Weights of a small transformer language model: LayerNorm before each block.
Each number is 128 + 32 x the weight over its row's rms, rounded and kept within 0 to 255. Layers, rows and columns count from 0. Numbers have three digits each. The size before them is the row's rms in percent of the matrix's.

# down: layer 4 MLP down (transposed), 1536x384, rms 0.0465, rows 692-820, columns 96-143
# up: layer 4 MLP up, 1536x384, rms 0.0658, rows 693-820, columns 96-143
down692 096:143137122145118135111103188074163083135157138185130108123185094126205158080124156100114096112092093091137124075165119160101120137147127068155175
up693 102:081159172129091154182115141127135090129162113025117158155131164171127115117141129131120112105165133141137131105132194133156115154079150159135148
down693 102:114148113127128136105156083105157124147151124162157078126124115165099163108122146080148106136119133098144185105126111148149092109118127167117117
up694 095:086123156157097095097063097146124142182104137153105132081139139139110168174130103132149106116121145123141160175178101122108102139078121164134156
down694 095:131135091113158134167161136110114162196142102098125109127103095068143113078088154153119126109156137174198107085178182143128092138146139165071119
up695 112:181145162127099142109128120167127105144126142068091116125112159115132121136144146099095095148146121095109124170190122164092096085084195096154156
down695 109:134062092087119160127139113139085149144131121128113148133171114126116161196151135163225129127086097184118145111167134117160186158158135191163143
up696 099:147134169083112168116145129133097146126129091073168119161147133149106162102160086124151110122152153128102150116180103118100091132068160167133102
down696 099:121134102086137117122145159071079134155190086139112111094107135129126148122107124148106174108130138150088101082194129120112100143098123119128125
up697 097:121159079144117157181111154120090145118172158102170138151177147173100095080044146102156107088096160120102126183157142093108140185135114095133099
down697 095:060103117170096153118140114111163127163080105155072210114110127159139166140118169126151147165172111209092115162111117099150148101053119105166085
up698 101:094092122125088168136113092149107090054126129140098099147095108107127055156170151082138159116104189129100168126097142075128220074086147143188194
down698 100:133195103163134128097128103170116172129142070086182091131094184112166131173141175141085141157064109100169101105144191164143151174156150110082102
up699 101:111137122094115144152143162134120148184097141079170100144150152109194152126085118167185103102107182125150148111045098135157161080162167157132101
down699 106:118143134085181186132184134082075162100153132142076112142198097113087161117143146101101106076155176102117136194132107075185151149118185109105150
up700 101:137118136186077112147150177179187157119123176085162111178118151155125114112145099103144113124174100131117116143114108153138056099173160067131137
down700 102:118150151097076116092150138080151142207108157097109141123182163137161128210150182106129069139136103087113098124148086139164100123158125072120118
up701 097:172095158141111082112069117153153083110073190104137118121141167134115069137104117056087121122158110127114107129137102144042089111172154113145104
down701 099:112121129044189134134179112099113073126104107095110191168127104136098140093088128108144101091111177123131127131228119079136163191172145116121103
up702 104:121184122111110116057184102170136107128120099140108116092115175152135191146148054108115136088123132153184126127159107128131100108160150137126133
down702 101:111134096141175085106073168192167108168175174092064127110156150129147098165124127141102142099157118080120098171146087098138154150165170175155084
up703 095:119085092149105121143117152056132237146129102128088147109082153127157095102146083137031112157171174146168139147173095110137114140112161204108109
down703 095:138134106137152183042144054088128100131199083120201125147146137106077138129111168101123154144158177095060096112148159144120143124148116177156166
up704 097:144122117122137120131139156159151129102175145158131117163086122154069184110159154162154153102061157099084045055102178119165160154136120213089079
down704 098:092123103113112136143123178135084086131113137111122134075110159136089156172140134116170182074157182134136083111112145160092081118128121190124182
up705 098:058125103181201145116106099097087063144112131162145170136146091185151148153183163120105120102135120079134084072087115176122149079054102164127163
down705 096:149101109092111159100124137175166091155111072140080167104105135144084072115084139178072132111155092091123127091134130159136102112099105175112125
up706 088:110109128138158167078110151106116084164077121133158117159194135147162112153143172183126151126095112131057098089131151112128130141156168144106187
down706 089:106112111111111103141214136106110135103161182126072153101090076198117121123157090106117083109098101049171155130165126107140116162117140132114107
up707 098:078146195145155172099124153133112105105110104104078121147082167139178168189113079118126093109141143153131119106097191131134111102154137169153110
down707 097:084164121132119133097134107113069156156168147123102119172125087118129128192103169108134146153126143103166202100146139124090142138107129130118116
up708 102:076135130163065135101079148141143096124115088089107099142183163178155144115110179100141113143123148122121155105167012151171101105194121113144094
down708 103:087143140152112119123099127093128099089072131125117183081144113109106098130179102145105129182150110187113128134159132108104132073089106125086099
up709 099:096081103098174059160168112130094089101121149114140095146142085163157150145176139096109109078181136159123197137163090129178125155145131109144167
down709 096:163088144135122134150209143109129174089103191151097112132134114175130175192092073125188172071162124129113185122143125148112101160149191139129158
up710 108:109111069055104127151120173139122141107106137127114129108085111095114158137124114118137096125141146123145140167142105122102106190095092158139120
down710 105:074110061118097176102131152127130118122130132137054117089087150166111091102135070148116141145127077129116149127135137159143100118105093142130139
up711 102:168139113137156143115086162082197125127160154127100124168124114142110113139163162112106069060136158094132125107100128139129077136131122136116173
down711 103:107146085097162121180148147152143125119134113098180153083127103119119108142083171110180147104136100119165150154149150101135213116095173085157112
up712 097:113144189133151125116094164116149169089167185073142127119102172148119133176097149124083129147066128149082115138188188146138087115169133091061126
down712 094:087114138111134138117160153108122159114156108150164089117105149094131120081155105159149134139097106084089105135190068144174195155104161115141184
up713 104:094107169129131115120108143126151076127096167108087172142118149102159067097114107133121159161108156097149104196142094112102100116177143127114120
down713 103:133130207107104136188188135150103153148107088123127166126153109181214132135163072169134118159117153115158143127135098115121114124139076157170126
up714 092:143131155085080125100116132173094095145193105097072141134152093118162135114073130097178110085161155139102165098080133100117123107161102091104131
down714 092:153183139170124144088142123101165143136096156145156166117131090102105143156092143109074138070178102136099136137137092076099065146171168098170141
up715 092:107075136148124086135115136135132135187085127134108140141118174160156121131157143086131172101128073123081149146151108106170106111138134139057167
down715 091:156100148153125126117181131160143159096158123072130097123138119134121237140165095135156130126139145124115128142111104088119097096123134130170145
up716 103:140079154121094138132072152192093094138133108129075101152121086124141157183190141095166091038131185113110119093048126131160110159180146150102128
down716 103:121153103126169157118101139101131117118150176101131130101182170112128150092149128114185178125167117152126140125114124110133095106182108153147089
up717 107:090141115134191170131161188148138141157128077129148146123099099090156135069110120165120147148141106116147138146149069088117028137132111143105170
down717 108:163153155123109147104179125138153124131116146157181077162171072137071149159105097072106096193125141185111136143122081132127134127094139115133151
up718 104:172168204093177225129140193162070094154159098121150170206145082089189153104155225146106079121092168144136178119140129125192095104069097115148114
down718 102:157082101105133121162134109116115137141106183098148133133136109068082186103152150119113146107122159129148152175147112157104143108159164080158170
up719 098:150156126132150109101093144135090119127140097106089085129102163098145144084118136138089114131133104148146142182115143161129126144143113131109115
down719 095:135141121106173168129156101119133062120070118111131119097088088115147093138161091157129147080129128106162127161163201178110162063086106184144118
up720 103:127183086126146163163120101133036115173171174153129093108111133109122129077118143134146114052112092143136086108097131137141160136107134157136156
down720 103:116136126138211126164059159106141110112100125177055143120210122172156136133158125156097142093174118145101113139095077112170173109143146112103175
up721 106:153145116110127120136104162129149173109078076098104154129201124159093190137117144088203078126083135100099081141159135102129145163126126165146049
down721 104:088094148110084112122144117123150113129069165112152089054103148123154151102125131148162080166082051095157104135082132174071130189045140147140133
up722 093:102097134115161053117129163120121120174159131118106176113125125166135113171138191066126080113092065091066161172088163155163099115111168133132144
down722 091:132137110078052202116148122100139141101069132082163127117120104160109152181041144173173126115092082140126122114143114099149124118134151102091135
up723 091:103160123107141145159099107101087118158152085111149104089064063152106127070102107128129148092141120119104102070170171130140119111169115177064162
down723 095:136109160173145144096138106210194195128143094119148096163154127145157186134162127130208097127118093221181174101188155074153065087219123128114204
up724 107:125134104049163121157175105143127117144118140118144165133153090149099171075137136129106108171146123090117062098158058139158076138064212136073159
down724 112:222110141196165129126109147075105118138101108101106144175114093110152149176069071128155132101098110141088177103147132168109113153168152150150174
up725 103:148108066082108118110106129137106154121154176148156192111029138110174117094173102159123124091089106111155131075119116175094110164141136120158141
down725 100:099106101122148161124156207133112083164114159119160156124110169109139113162103141163142065124119122118083073180132124121118171113079190180154083
up726 104:179124160129155145121203113139123144150204099053046078109136095129121130162119144160089079118132134040157172136115088109103103141159136125134125
down726 100:084080171091059123130124117072109142125145169135183121113119085131083165100117170059126136129172114131103128100108152194111095117146104092132119
up727 102:122135135085100126161138131125082105161152129094081119144096152165160133125161091087179115099162138150117196114114117152163083161137105117162122
down727 102:138129207156133159082197137105148189131170154105117070086133123094133145107110082115121134138085146205178135110121080101140109076193133096081058
up728 101:158127166187132105099173155138172134157158093095186074200147101171173121124193144112116119183148175143197116146114092118126144127129122140130148
down728 102:128141143161171100177116212118147156113120101123131048149182110132112129112142078092112064176076101098186177128098065063068152103158161148079135
up729 103:167148093117132173084137172154109203129158070142123182158112145127084141178141131087072071138055167175180142094120067082133137171118153124051134
down729 100:131107131141102132127120153088132111164149172134064206140140107083085171117118085188114199145068123123128138183129137092095118128153137084138117
up730 114:136082121145140125110090140121129165112068089064114161165137090137135159132131119150091153114111083134162134168106099121198109155081127140169090
down730 112:127166116136095114083082120202134090103071124142164107145103194143186142156109134073132123105134116151147105184158125098211139117111146123134087
up731 101:132146063147082077119091170172098108197097124134112049134074156122136140097039156179118124091124127097127163137174099126178096095125144124078100
down731 100:074120138114167148131138141172128072129129131079071161204110135110182149173075132214082113174141156132137168150118147125130111122146160147163051
up732 098:077162113214060180127108128176122089138143193129125114156122137151147109099161133149117122101176126181130152082097199135164205074102137090175129
down732 098:108176186155089120119177152097110141139131158099155114137128157123139089085175189106136111125106111130185131175175135116135159097158147166128130
up733 098:139104180064176179155054142180114094193123130056140123156073132051101150103130162128102108147128140079169128202122159153138075160116143150108114
down733 099:146106159095065163116160082142170140077161167165168172160193163116145127125150131118138121133135089130088102143143118110124123076122103165092151
up734 101:126078067122110165078140147101190110164158144131131144134121107167173136136143141136123093126093143103165134132137146085184171121135161125063128
down734 102:115192131109165175154078184141124160154147090137150109147176094120193090133093125097164144126140083152073161096104135097112133113075139048163133
up735 099:102082127137113104124145120153107102084137144126142107140187102165144135094110120145096134127222114157125157159145092202182142062119167104115148
down735 095:133118141116166128126119161076104173110139178100096107140152126125110170180153132140119112101161156091130163144086149121080138085125146153113152
up736 092:164132111085175125199083139130128114138091069118098104147133119128063178147127116106134133147142134069174066109117115172121182133137159202107118
down736 096:132146151178123130059140147167123144113155146141120120118136096164081132096152040169146115158115106135169158100105140083147141043117107084124106
up737 106:125131165081147041131087147131110195109155163120118098160176125156088137114114114135128080097104115114123116105161148170152114164082117145094151
down737 105:123165129226080143126101124091112139071160205099147156063153139118117160086124139159108127136098177084065141103077158183115080127124076130155147
up738 102:163131082110134117144062144177151097103168091124140130166161049131113104164108186109142130164105160106099113129101073212144130164206106121140120
down738 101:115152084154109109093147071157137123106130166103170175129123163113082068093163109146132171160144171132076114140095169177162120115200127125156097
up739 109:110127156161089218113080136141103179140089147093227144119160127114126153129109142142177121164139147139094166091157193149096117099146148207149114
down739 108:134170092157134063147110131152118169184091122127086131170127126125154115159117105084133173149179139151159181080161194163102115088130103152161148
up740 094:159131116097086085164073168138122123127124119169144075188150160128084094114081161151061161136146099106167095101190114177100119114127106133093110
down740 096:094116105149124135133140090130093095120161161094112140104140097167110130143162114180148146161077196137155140144139165117102134118155125186107163
up741 101:120122132104108109175161116139116116156127081131134085137156156122151153179143136095113075065175078136123125142113111141178122119139147159099169
down741 102:095182097091100133141097096124126118133116176169163141116157149133191074099139146081120094136137130150122136091103145182102142103134137116132082
up742 105:040115102077112127117137147119100097107157119111116096110047021150128212127140146107150100087161100102160187138110117129118082166121154118201131
down742 106:141183148166176130105133136139128136142110131141039143115173051184125098145137213151158087095089150125126124145132097071140148157181095115151127
up743 106:111123182136111106136137133219179143149103096133129131141065125142169158074077105127187066132153107133116116114069167134134106112177169171139100
down743 105:081132130091172120127090169137125092106162143087102131173134164042128142098158152114115135166145103142165131168076131125127115132158156174115075
up744 099:136132101091120090138123117144141137139088139120088155084129145154115138055063125126125098086138197130139158168155162132189060063129166149139099
down744 100:140181140117113143081145109133097127130100112094108162132080177119108166093108132087057126163109160146102185118071146130099114162121112179173126
up745 100:109131121180124123117141121139155157135114073110114128164128093142113106100161139130108139081110113127095151096107104062104101088112124173168168
down745 100:145138134111108068120115117140162113137104107158113126206118125110215130187068060170149132121154144089105133121114119104128144145152108182139152
up746 097:160123145182135100129129149121091103135134095131142082118148060154129116165145124175112173071181101118148138119138122124106118123181093174159152
down746 102:167125154145167096142184165137100148137104147138122079091171082096105146149091086070112101143142199100102151112100081124170082176122069098131059
up747 108:123121120114192142116156078153143098111167149133099133134135187103149128124140169129135133101094116125146102183127157110106124159172136132124162
down747 106:107110117210130159117150179193150109195089167165123100135142143146113128106092133082150146122151083130147051090089108181110123176160039091102151
up748 097:157114171111102109188146157201138069112102148166117149153106184195100159043121127125201138092136023057127175083087107178129129151124124149145146
down748 098:074090128151119120140089123164121092130122151151188110120163105102140136180068091129102099185098179111148090161137098050092132094146107141143150
up749 091:155113128154076113144122124136138120126146097124153124149108105159196147153081133149108168104148119132101103104130078051111087105152113123060057
down749 094:120132101151138138109114132106143146165166111145120209147169111082115124105124119089143137127103151127148097114131125124116144133111107122108140
up750 100:141114099129153098152080081124055110171088169152114084149085089152142125142121125133128146032181118178097193116154133147148135138114160140125135
down750 097:099166182186119092114144132158178104137143124195164113096118160120113169116158145120133154130170120121141115135159071135210101137109134153176126
up751 107:120130120099135165151095204111120173125119102105113153182110103108068179097138113106117069117141194072159150173155109136112117129130182149169085
down751 102:131149137155172156151145074160136141156163124100109137161132125123129147085148126077176131121134142186166095130176162090105137112166114084126106
up752 100:166087102134088087134144086140120127137125151136098157153031109187135139159085117111085120136200153121166234120093123150100139131166155121174101
down752 101:153168068134147118061122133108179136109136062115091150097109114116089099128122141099146081153092065091125128118102158109082123168087121114196131
up753 092:084091099116170153094140090121100109132137117140074135124097140139179102153126131138110186104087148151097092133147148084148129168164158108078167
down753 093:139162124153092144122093126186076119124201116159076087106102122095122136159086164129118141168111111138082197135142098081097104129120153142166108
up754 087:175059159156140166162119112121111137145076200136103059139118090124111127091168069169199175093156150106147127055113097114109095174094163159102116
down754 089:118155159080118163087132161128148140168198113190100136171097159125156119166155178108163123132124104114075136116137103168153053152129060162162144
up755 103:106061132085108121125130087108144103207142132125204082126094136113137181119092169142132122148139138123093139231139127134176160126137154102095089
down755 101:102100089118174103143099092101124132132067154113107187104143173076100109192158109109115138167131121115156155157103093074140172116167122125192154
up756 109:124126113110199105088131095103110159150186177134145112143100134133092098146099097110124113152121078115133071099138092161121185102109111128148100
down756 108:118156161119070169163080154147129130153083121116128166134106170088120135091185104075165124116137108178167136154093112113156153093159130175144145
up757 105:128147098092160130152130161147141140155072110078161135190080152162115100113115110123069150122129081148128152120088116141094165160146110140201112
down757 106:164128107165133119170094162156095087173102087091143047059115142116143116128194185135069137147141133137187150105147126088090142099155160130109051
up758 107:131149071164141109116140127168071134130122089148094177145131231123127163105128148150158153122118153143139130130106101102179165100085099140129093
down758 104:146145056134161094098151134137094100127130142140102163137141104138124145182175106133115144137175104066154210136129108147102113161173130137118117
up759 096:147142138084083143145122115158102110184053128118100145123169121124121122124136132122147134130138168093127132152180123141128150119160104144120149
down759 096:105137114211187132074134083177157144126123091142090146072157144101103172129155125107121168146094098154121191050123144157172122125120119122106133
up760 099:123209135141118113170080138087101170146144095161110111138079158117168140103130219166111133194094118098094161127079101169115151127186142102105128
down760 100:148127135093150188138115121151118141165091159127184081093141113100060110113115048124110094158157119102123082086074117073148162119110080020147133
up761 093:066173076165143143184067178083170092166114085163104090180096170122117127142108143079132181165161163154120079081094157128226121084181146141103203
down761 097:135162105150060156157121138096137168146156144135161128106127120115133103090107156099161105142160142128096118147112071188102071172172095118119126
up762 086:071163123108104142144158099093178078111069178109154132170152162130255067132121133105127151101093143088117161151069095108148147154072196150100088
down762 082:167098090108128142103067154152131156092137127161057126097120111102068146127124060147101160105111129187119128153125128157146104107161127111173161
up763 108:149136107098070174172183135061087140133102117068103159125092119122153183130083147071146109117120101104123146178083162131161116213127162155121200
down763 110:177155178064112184130142141165097203159164144147172103138198097237178179159090148153107191049130114136143121138095126125086137107107203134096140
up764 100:108077120112148095138124117111154117163124169089138176144106111146145128108139090154117112093210122107151148140078138150185122104100086168135118
down764 102:151142162141098112146157117093116155098150196120123114084130140160101192135094111118087134099097161157153119090143186060096106122112104126105109
up765 104:145152055131142155131110179090085117152147118101095113217172165123110115200137151162131175163157090133134027198161092180133079174152129129156123
down765 101:103152109089197095083067154197128138162114112048097128101179131147145125095103108099189077151174118163095170226136090129145129148127133132146141
up766 099:124138069130122097128119128165116199121152102156049133139109104128110114131163051111119109132078129158186053082219135139113122137085092117151146
down766 100:170106150138130163146146132168161135130159133124116141176140115117071179172024130094190057116140129162137124112155108150124054154147131143139042
up767 097:153066095133086116115137125156134153148079142153107136133160094051143152134127127102144142125194136131153141125110066106155134091139145133165074
down767 094:177124173119149064127106142108092140130160108136153113104096108103097117133135108121136102133122143186137098142108160156123127142116158179112137
up768 094:077109173140137119167149130162162136142070100077149185116131106133142112145128110152151100086121147078108130133146178124099159149060116157172052
down768 093:176134156152149169082131113079116068089134156091142098115063148143106159100155092144071078156143128093052120072067098165102101102134132080088151
up769 096:066175087121118131135114163168155117210160119148095091120139137143140110103061156082122122107135159113161088103156116091109155181109109151118099
down769 099:142140124149102146156091144141150142158139113103100180136120119117140109175160055106080085119087103120150097107171140196154147128161096082123130
up770 105:127148137084145093152169118130099163124125061106128146133135089109061122121086139079027086149129190105104176089204044123120136140151120130114126
down770 103:106146145180075154167138086143201101195148130126143198143120141151137126115126114088120135140128128099144104158092176106132122111049114152179109
up771 101:113141094084174059117189125150124152132108100151093175158167123175141098117082141115058094139163125073145065120111131086182150141155155135048070
down771 096:130128113156090146097142087116126147136110135171125112158123105093140146197129183141170143148120132134095123092138129118127142162122117082132198
up772 111:156146096113124146113104112134151155145103150183146116154146121106100128093076111142156157084117199160121095112134202107093114111104114137158144
down772 110:147134111119141155132128146123126145082098139173092108182110097134104139143078113173124118126144073061136166142034125145131079100190101143135102
up773 092:102168181154104127176168158119135070124151124135122071109098098141115172094115170098093131153172128163103134155112121142198161170159074161109106
down773 097:144129142174125094136121156134165100101161095156140182124166143158132158091122130159106124151107068107074160139073120192098168096171137073129164
up774 102:132135134147104161139138108170161172159142080105143148162062086128200134128197109079124194176123134083182137131099132093161122089165144121166128
down774 100:144109132121114161133112114148125149157166049140205131095123078078151125128142148125156094122113141105161134098135126126125113150068104074095112
up775 105:135139146147143148186098137086128156133073129147117069134128166121165125129066178158118086109083112132086123159195085158124114149098159157088114
down775 103:180130153143108173144140121146126115133124152126097130108120174122113124118140110117148103101128118170148139109109111118126103085167156148150146
up776 097:090142130122152100147124154138108116165111093125149124134128141120138099163101132172172141111166086115151144133130114158109133152091127138169125
down776 096:105129113124138170099186151101144155088145142194150142113103088144078115130095175136148175147131084070142137147125135110127132129151083187101082
up777 100:109078152112129104104082139135155090165049065077088060128160133119110188187162131143173067114167146125170127145157162154091062120174109120110117
down777 098:104111156146127131071126116106132086172103065141110132101126097149178160107114085117106118130171109065103128157145150102135076194081146119111144
up778 099:140161148199118126134161140172075079188080084087152122215069074121140130140112135136161138116122108108077154052109066141092137152110074135114115
down778 094:114160115126107172110127151144103156091177202107162127153132117084099164155125133146094133132161165127132076150109137089157159169098153089118173
up779 098:079121194074112118167111128126096134162187150117109123105117124140131119108103158138125116092095113116112157120089114094110072118150111117123107
down779 098:162120105093117154092112096077115089085177074176121082133122121141134140114170116126125087125162108179090093115125123092093083162102176132139121
up780 104:116151146100042110143139110175128175114094164118103152147081185128162111137133154146167140106182140129173031151160169146083116126121115145137114
down780 104:112097176081131145121120123165184107129093148099159149099151161105159187121126112187145117111143155162136179144139162144075153108118089115133099
up781 103:120134139159134164139180122159126155179140132096156124133105064147117130133168103124126128111159104137175144128096115152160076105110166147087085
down781 100:146165088085099069100112185101097180128094143132149142113137132106089161115158167098143115081096184137111105102101122182117115082153150089155105
up782 097:155109100127142135092121047137134147157132149063085162107067119119093134154149097150156113149120112130117093163183092128113104085088132170168103
down782 095:152149133119132103129131161142111093128160079112111083160146104141153072223150107145063126129127127158137120059111127121097080152098101136134069
up783 096:163132149130075098072104097166106136148075133142124132143130118151109105073116137113126188096165187017126150135150140144150103150145105192121091
down783 100:074132103140172163114079094134068103126090158126111173165108206112175122077119095116129117150118085120080136102087082083148073154132083134165095
up784 104:154071164106166154128117124184134112121128120073108146112093122111119169093080174139083106164117123089099126136147151124146120167147187092105101
down784 105:172092135093085111161128148141184125161118147108133138074136159148179084127133123148105119091125103083127122150192106108127106174069165120090175
up785 097:156142143063120118153089168119094095146091143071159078138132124124132159120123125139166123135099151074150156169115152164099094125137130135208108
down785 098:092061153131123147085170136095073130116135113183132111108079198169139138102123131126141140090125092154086156139118132111076133144168108142185129
up786 107:099242087105192183105162115140112150084124160143113155112091144117141123091096074133073098156097099128137045157129141121137165148199134172134102
down786 101:123092128057116084143134102159111072175099137143100118089111165155114108112141095152102138141160193083088131161077099152146142113184052187107136
up787 103:159136106185102162231147140201182189153095130151097132105123172181111185098088114120120148125190142158156113152205146124155134133155121107079093
down787 102:109138032124104122150146121155115139148123128100124100141143145121162120057098103130166132123096120141086165144060147145119098121087171126115119
up788 103:077083141073167097176171093120146130125132168121073059104127163136163114105093072142153140160102104128105142200120127114116129059105099112133119
down788 101:132171025120142101093144122134161155159138104118131150147100128136066096159143162073151081117147110092097145072148110117094073146156112131099093
up789 115:109138054126115132120159146130149154172102121161083107154196093141102104110097168111163150167154125085066099121124075142153124131119122082076126
down789 104:149113107129124213183131086132129146090101180152149134145108138142137154123116144126125111159166125075074146116088106117134141131155141034157110
up790 089:111189079155100091118096111167161136114114105101058162158117076121117136125107158159074165149145127141141127134106135182092152134098122145094122
down790 093:110148169093145121097137172135091115205124149128091194180185151066184105069169083102116094127123188109105124129113116102149126066205128125086116
up791 107:099101154168116086113166156179151116104079127142092118170180128221122076144158113113117096110129120108167101106137100118135092121130109155138114
down791 110:156133148114152182086149135114097067091127077143140069154127110085120169105117170135095118128168139055130161107103119104109131153190091078099094
up792 096:082128136143093135171123081138097133135115106163121129138146113123112126130206120163072038171162106073168153126165070147119134178138184134139124
down792 098:131122124083098066130077177153096176107125173112112121081083125164169148144186143087141140144121055124141111081120098125156108177181127092175184
up793 097:105140120073150083129137107100090060142101101179093142146186101104148190097122118114074160116139134143097150123213126073140034086142139091167165
down793 098:119141114162189111147125097201131129061155131140116136147145170145079098152130167133157134125187128088137123177109131185141135163124078056103092
up794 111:138178089089167071173112115112186133172139119119165139126138111118153139154141117128175107142118136164127113130144141126180120089084140179158084
down794 108:106150163124137070173180074113193144128151147154158109198117119139072134138129168119110151121125138162129074141116062124090087097137101101131143
up795 103:133107128105165098095168117126110069155034159123148184140161162083124118146117122082135085142036134075176082197127158113179084083131110139091139
down795 102:124152130111087149075136091169166117121147099118127187180121157130109112096085108143146117130155127151140157154088111112084138095187131101143115
up796 101:102093104106185092115165179104117164113157181135048157098184145141120127157136193169102111101107099148099146118200075127155086116175165146107157
down796 098:155160080119105140095124128078108144140154098124204141137194126126165114078104157109169143088132141168132133118088182160145135098140112187118118
up797 100:112072136112140124133176124134160164142094108139092216173123170133096130127130192181124135138153122117149150171121123126093129095143112089068131
down797 099:085177148139111138131086107134080111160193160169093135168137140149117206117177156097184114130117140162117123133078197124081138128141094130106190
up798 098:119120130191163127123155122128112069186133204144141107085089112133060145135105129158128197108115184150110181063126094118124141085167120103167139
down798 097:152057157154099120183130090176118108061108124129113146210156102120134101077106127113149143135129080149155117120124142100082136148114125040105188
up799 091:014125130171134140164159157132136142094115152117112096091195124111176116201136106131151103164194218159149146131112102141122156123160102154085128
down799 094:158136078151117082129118143101106170131127077117147107106134155090137136099139100102073114129075164081096128090117130106089144096122125109139141
up800 088:111144118117102117087151124130176104135076122118070075102133102175158134124107146128145199147149094147111142129124115108102150149146141157136089
down800 087:155136076169094071079108103133123183094124129096094097138117175087113144120145128118141112169138094176111096123133127117218143138156151081142155
up801 094:105123162113114148145125124130139095117090147110065119143096081165076145157201098111123084086141163050161104155199144180157172081086123147084160
down801 095:108113107150084120159195121082170191093144095131139131116125134092099142145175081121129158115177165160177114149137175127142120109095108105121108
up802 109:112177111134126188121124106101064173173158171111062090122107127176128150124140106145097165130160105175176140132127139115128073147108167117142123
down802 108:162140095109161068086113194148092195129131123135099054067080166136131130157123062180156075088105127152142143132109082127160116210144057162139126
up803 103:128146094080187166186154164167143088156147075120120082166115195140116142139118037113135147137113121067109155133130081146086152134137121149182085
down803 103:050116102122115113159107174178171091154112139168128137100132151140133078151080102126079116192141132085068142094116186129095141113160079107162141
up804 095:144116139078213076110163109181124170140111105166115137125194145156178134104145120120060061084072143148121068174173182191116129172101198174136135
down804 095:122151111157140162091134129115165111148148107094126138071095128144085074134135154106095067107128163131120120115104131082137103187141098150228132
up805 088:144145177143154148116154151132042126115115076162091145061134118137126136206133079165129133119059100141116100095123110181097121142145117118159104
down805 088:115141160110065102140070151116143137119109106151143086131158087152095085088103094140151206140110134101112214175170138137156126035164129143140122
up806 096:128151097151151154135106162197129087086178108108153139121108092159092145092079103067142132123127150137147137182130047161133100104108131119119060
down806 095:110135135123155128126178138132121084148106131125129101115118135156137073074126095174115071146154076093176161122082137097118134136148089000141148
up807 099:064127155163073110098090110113162130143180145147164150172112061135113058154174107139133119125148098176115102171161123129106134125119106158154134
down807 099:151070116129148141165198127158110160077105178120148130098113098189075063146114096099084150106124202117071154141108142130167147166107091076138095
up808 098:163083120124155133073121102117068173118126135057216120122156047128149166078126173091080109075123100078162127116157070150120117122100093155084136
down808 098:065136159118111124128134103157152053168113132104106040099094182100171165203142107160123162139172168163135103119130126138181078166154160145112082
up809 102:127138100170139110155172159131143129142158137108119090100128143061113151146094151076126110127091167204147179154125109099144100189086124140125046
down809 104:134141150103140116148127135108122161116093025120075173162184130130110152131119138174145140161117094141174132127127149106147169127105181077139168
up810 110:108133176160105109156140106137138089140143092098122154123079123197177158149137069174154075047151228128059120120099076119089185144136134127099162
down810 106:178153140083080083175113130138101150183134128144152122060142113146151189174106171178117148099197160104201123147134102111127147089179154113136137
up811 102:117115076085135082102052124181130163140102094052137128081126130134080133125112105145087120187096107047142156087157102139115125111164151116142107
down811 103:108133085089115147129114146117173124086111126113154068171106155153175161145089093076144081147098147139129088147188094096119105144166128135107132
up812 106:112106116150168109154137123111108099211151162160166117218190107117119115089123089114123095130122101135172107085073156094095173112141116098123184
down812 107:204080093128172131133127113132134130167129124084105146131104100097102158164143129096092136098107180202121085071132126077133156137155110116174137
up813 094:077104185145129136130141126122172080163137068117126137097100172127134131127185108125174129136125138143107116151157133086097148122101102148056133
down813 095:126166165083104104112091117147129145155133139072140094086188094061099169142124174147108152101164134131161149141130173114115146089148123159134190
up814 095:105081161152150148123131141131115079150144148118093131167136153153086088106116118163095120120155177055111153152106149136131082042097175167091111
down814 092:137129136089100107073170082103138135150105141133114150150126080114124137150129122177107141074092121094109107175132079043151146114089158193140119
up815 092:095061122170163116109105124133069126128097117114086099139147118128073077134135140143123110128150104126141101120188096153150140185110145165172116
down815 094:133136120125165088141058110163103114160154185088106141114143098158135098112163081131188188142113171194129124122162089139096132129075148142115160
up816 096:115170122162143151119151102180127134151098073152134106159078124138098113189113096122156175098155150143103160125133191104130131200164143154130146
down816 097:106202087144110090139165112112079177056154091112105138103184123176099137153096111079181190126134099180084112105119142168142134138143138184145197
up817 102:122113130223095141166150144096136122163097151089118122077123124149117114200157103146135109171188149140109110149171090164135092099122131157116130
down817 099:118116154100103134140161088117135121116094190122089161135124115141182158137134177104150171077119103172165140140153120140147166107078099096088107
up818 100:165129132104143115134181134165164112129134221085100129163057074158134109116164042141157119070175125112142091096074059121130136156175167144156138
down818 101:107167098140115103143140171161143107128200155179085111114159113173145133185143155140119134205162107082114173157133206105143143155124156136109099
up819 105:074157141162150171118088156107127142167126147050131095124082094095139119088165079128150122120133093092113140125139179133139136108128102151097144
down819 108:157142131096187130099128149118132108179124094106110093131154165121116128160162130079120165141119104147247083090143135114201098096116113154173160
up820 100:146132140088080108141053102157148146137099094199111075139165104114108134141146154093113210137111167113125079160106121121127135114083156159152162
down820 097:109080119066146179098096168128082068150133166172182101094167062149139120139152108123147086130174140123103166134110101130162130087108149118143047